Each number is 128 + 32 x the weight over its row's rms, rounded and kept within 0 to 255. Layers, rows and columns count from 0. The size above them is the row's rms in percent of the matrix's.

# layer 2 MLP gate, 512x192, rms 0.306, rows 17-23, columns 64-127
size [111 100  87 107 100 100 105]
[[ 55 119 122  78 160 101 117 115  23 173 192 130 100 155 121 107 115  84  97  63 164 112 150 117 100 173 143 133 108 168 131 125 106  63 134 137 137 162 154 112 124 106 150 163  72 149 125 107  73 128 146 191 113 176 196 112 133  92 174 119 155 156 142 109]
 [ 72 167 146 151 123 146 129 144 149 134  86 145 144 150  90 126  96 129 157 132 146 136 154 133 110 105 108 104 165 193 127  62 123 173  94 205 138 125 142 135 157 137 124 128 152  94 105  77 169 153 117 146 170 136 213 124 139 125 135 141  98 150 163 162]
 [179 142 170 136 106 154 213 120 151 124  76 188 170 150 117  87 131 111  97  84 123 167 115 166 176 198 126  89 141  92 165 127 144 141 118 158  86 100  79 146 165 140 118 149 133 164  99  92 116 129  93 143 115 145 136 177 163 105 152  80 129  67 145 142]
 [150 129 115  96 130 145  96 127  81  98 157 128 143 117 153 138 128  90 123  66 128  86  97 132 142 150 123 147 121 136 188 117 170 114 146 108 134 152 137 185 193 128 132 126 116 150 158 154 129 129  89 155 124 127  91 132 146 182  95 151 111 162 140 103]
 [135  88  91 119  77 112 105 132 119 170  76  83 161 135 184 151 112 155 128  91 167 115 114 106 182 102 130 179 123  88 111 109 101 139 185 164 121 124 123  73  96  96 110 152  68 183 186 124 145 176 207 126 143 166 128  92 109 145 140 141 108 188 122 155]
 [132 107 120  82  91 153  74  93  72 106 192 207 131 107 106  98 101  88 117  95 155  77  60 130 117 117 165 143 147 158  79 139  93 154  34 151 114 175 144 159 157  77  72 182  92 155 118 163 129  85 104 117 131 125  58  85 145 129  97  92 102 206 151 155]
 [166 147 101 105 138 103 140 109 166  99 137 117 166 198 117 224 136 207 196 129 149 130 126  69 159 113 120  95 190  36 150 112 125 128 135  66  88 147  89 109 112  64 146 132 128 110 159 120 151 146  91 151 169 111 155 101 165 142 104  79  71 130 138 100]]
# layer 2 MLP up, 512x192, rms 0.317, rows 17-23, columns 64-127
size [111  97  76 105 100  94 106]
[[124 178 120 136 110 146  89 127 104 159 168 113 134 122 137 136 139 132 134 151  64 138 101 155 157 171  74 105 147 106 106 136  86 175 108  81 121 124 104 112  50 105 135  76 133 154 109 150 114 123 127 152 131 106 201 173 140 116 129 152 169 124 101 142]
 [126 148 127 122 122 158  56 149 118 162  74  92 116 107  83 104  69 210 139 114 119 135 151 178 128 186 108 136 129  89 146 146 118 130 143  95 133 169 102 150  91 159 135 149 186 192 143 111 133 139  54 146  77 111 166 104 174 153 132 122 117 125 182 198]
 [168 136 148 164  96 120 110 149 139 122  79 138 102 142 136 111 104 130 123  94 160 152 114 160 113 119 169 102 125 114 125 136 131 168 111 175 149 111 117 159 197  80 149 125 144 158  73 158 117 168 142 163  67  96 125 145 159 167 152 108 144 121 103 124]
 [137 113 140 151 105 151 115  88  96 189 198 122 156  84 163 143 147 101 124  96 168  62  98 154 130  80 131 157 108  98 122 101 121 103 130  89 145 162 134 142 168 116  83 130  40 144 201  99 106 159 144 152  95 153  90 120 111 147  99 132 120 183 151 200]
 [ 93 137 159 144 116 117  95 143 186 109  55 171 169 116 129 137 136  87 141 107 130  57 126 129  95  84  99 221 121  89 113  69  94 117 125 125 111  88 112 120 110  91 157  87 124 114 167 145 203  96 192 109 115 140  75 135  70 129 110 150 101  95 148 103]
 [111  96  85 113 150 168 120  92 120 144 130 182  79 166 102 110 106  76  98  69 109  92 142 123 143 149 138 172 132 114  88 156 151 163  44 160  24 154  77 117 133 116 140 132  74 120 172  66 177 121 166 129  81  71 102 125 143 130 120 110  97 200 150 151]
 [101 109 115  77 156 168 111 125 100 110 141 118 132 121  96 103 164 108 149 119 110 138  95 100  91 165 133 104 137 135 194 185  96  69 185 112 157 157 186 175 135 108 172 164 167 188 141  99  74  80 108  75 122 127 146  83  92 113 144 138 114 138  82 110]]
# layer 2 MLP down (transposed), 512x192, rms 0.209, rows 17-23, columns 64-127
size [103 104  96  99 103  93 103]
[[173 105 129  95 111 138  90 134 138 131 147 108 125  88 145 131  97 123 101 111 113 120 161  85  69 142 143 149 148 171 142 158 115 108  94 129  87 138  87 160 124 109 155  80  99 100 116 148 146  91  91  96 126 112 160 125  64 188 158 142 110  78 122  65]
 [ 96 102 110 107 103 166 107 114 120 103 160 164  96 105 124 141 137 159 131 146  50  86 121 145 123 109  47  90  83 176  38 134  98 124 152 208  76 149 183 183 146 123 141 136 127 156 181 109 105 144 110 127 149 124 162  75 172 116 148 127  58  73 118 125]
 [ 81  86 117  80 170 117 106 114 110 115 200  89  90  89 129 144 158 141 150 141  43  88 120  86 149 129  59 112 126 125 126  88 125 119 129 144 140 117  83  94  91 145 100 112 140  76 146 117 125 113 118 101 154 143 159 112 112 119 121 134 138 159 165 129]
 [189 142 143 110 137 155 177 160 105 129 100 119 134  71 123 203 156 103  91  90 125 126  76  82 171 140 133 168 142  94 149 113 156  91 110  56  90 160 136 116 134 112 191 141 123 137 177  27 133 105 152  84 103  86 140 154 151 167 126 169 121 107 166 136]
 [ 87 102 174 151 142 141 161  70 110  56 155 139 115 121 140 193 159 162  98  75  44 125 104 109 145 152 142 198 115 142 100 117 118  73 136 137 101 172 141 162 109 158 140 161 118 114 155 100 140 131 150 121 167 123 154 121 135 136 162 194 139  64 191 127]
 [113 102 117 125 165 131  98 124 154 113 122 152 123 124 148 124 128 154 124 182 114 109 108 108  31 130 176 113 132 143 149 145 100 146  84 160 117 199 124 103 122 165 129 156  59 153  78  38 181 143 123  71  97 101 121 122  86 112 149 129 105 183  49 132]
 [ 88 125 116 145 100 100 137 105 115  99  91 113 176  94 162 120 167 166 140 157 107 174 159  98 104  76 100 122  86 157  91 116 143 136 133  82  72 137 108 158 151 144 128 140 144  67 101 135  94 137  49 101 155 179 176 157 123 162 190 123 126  71 128 137]]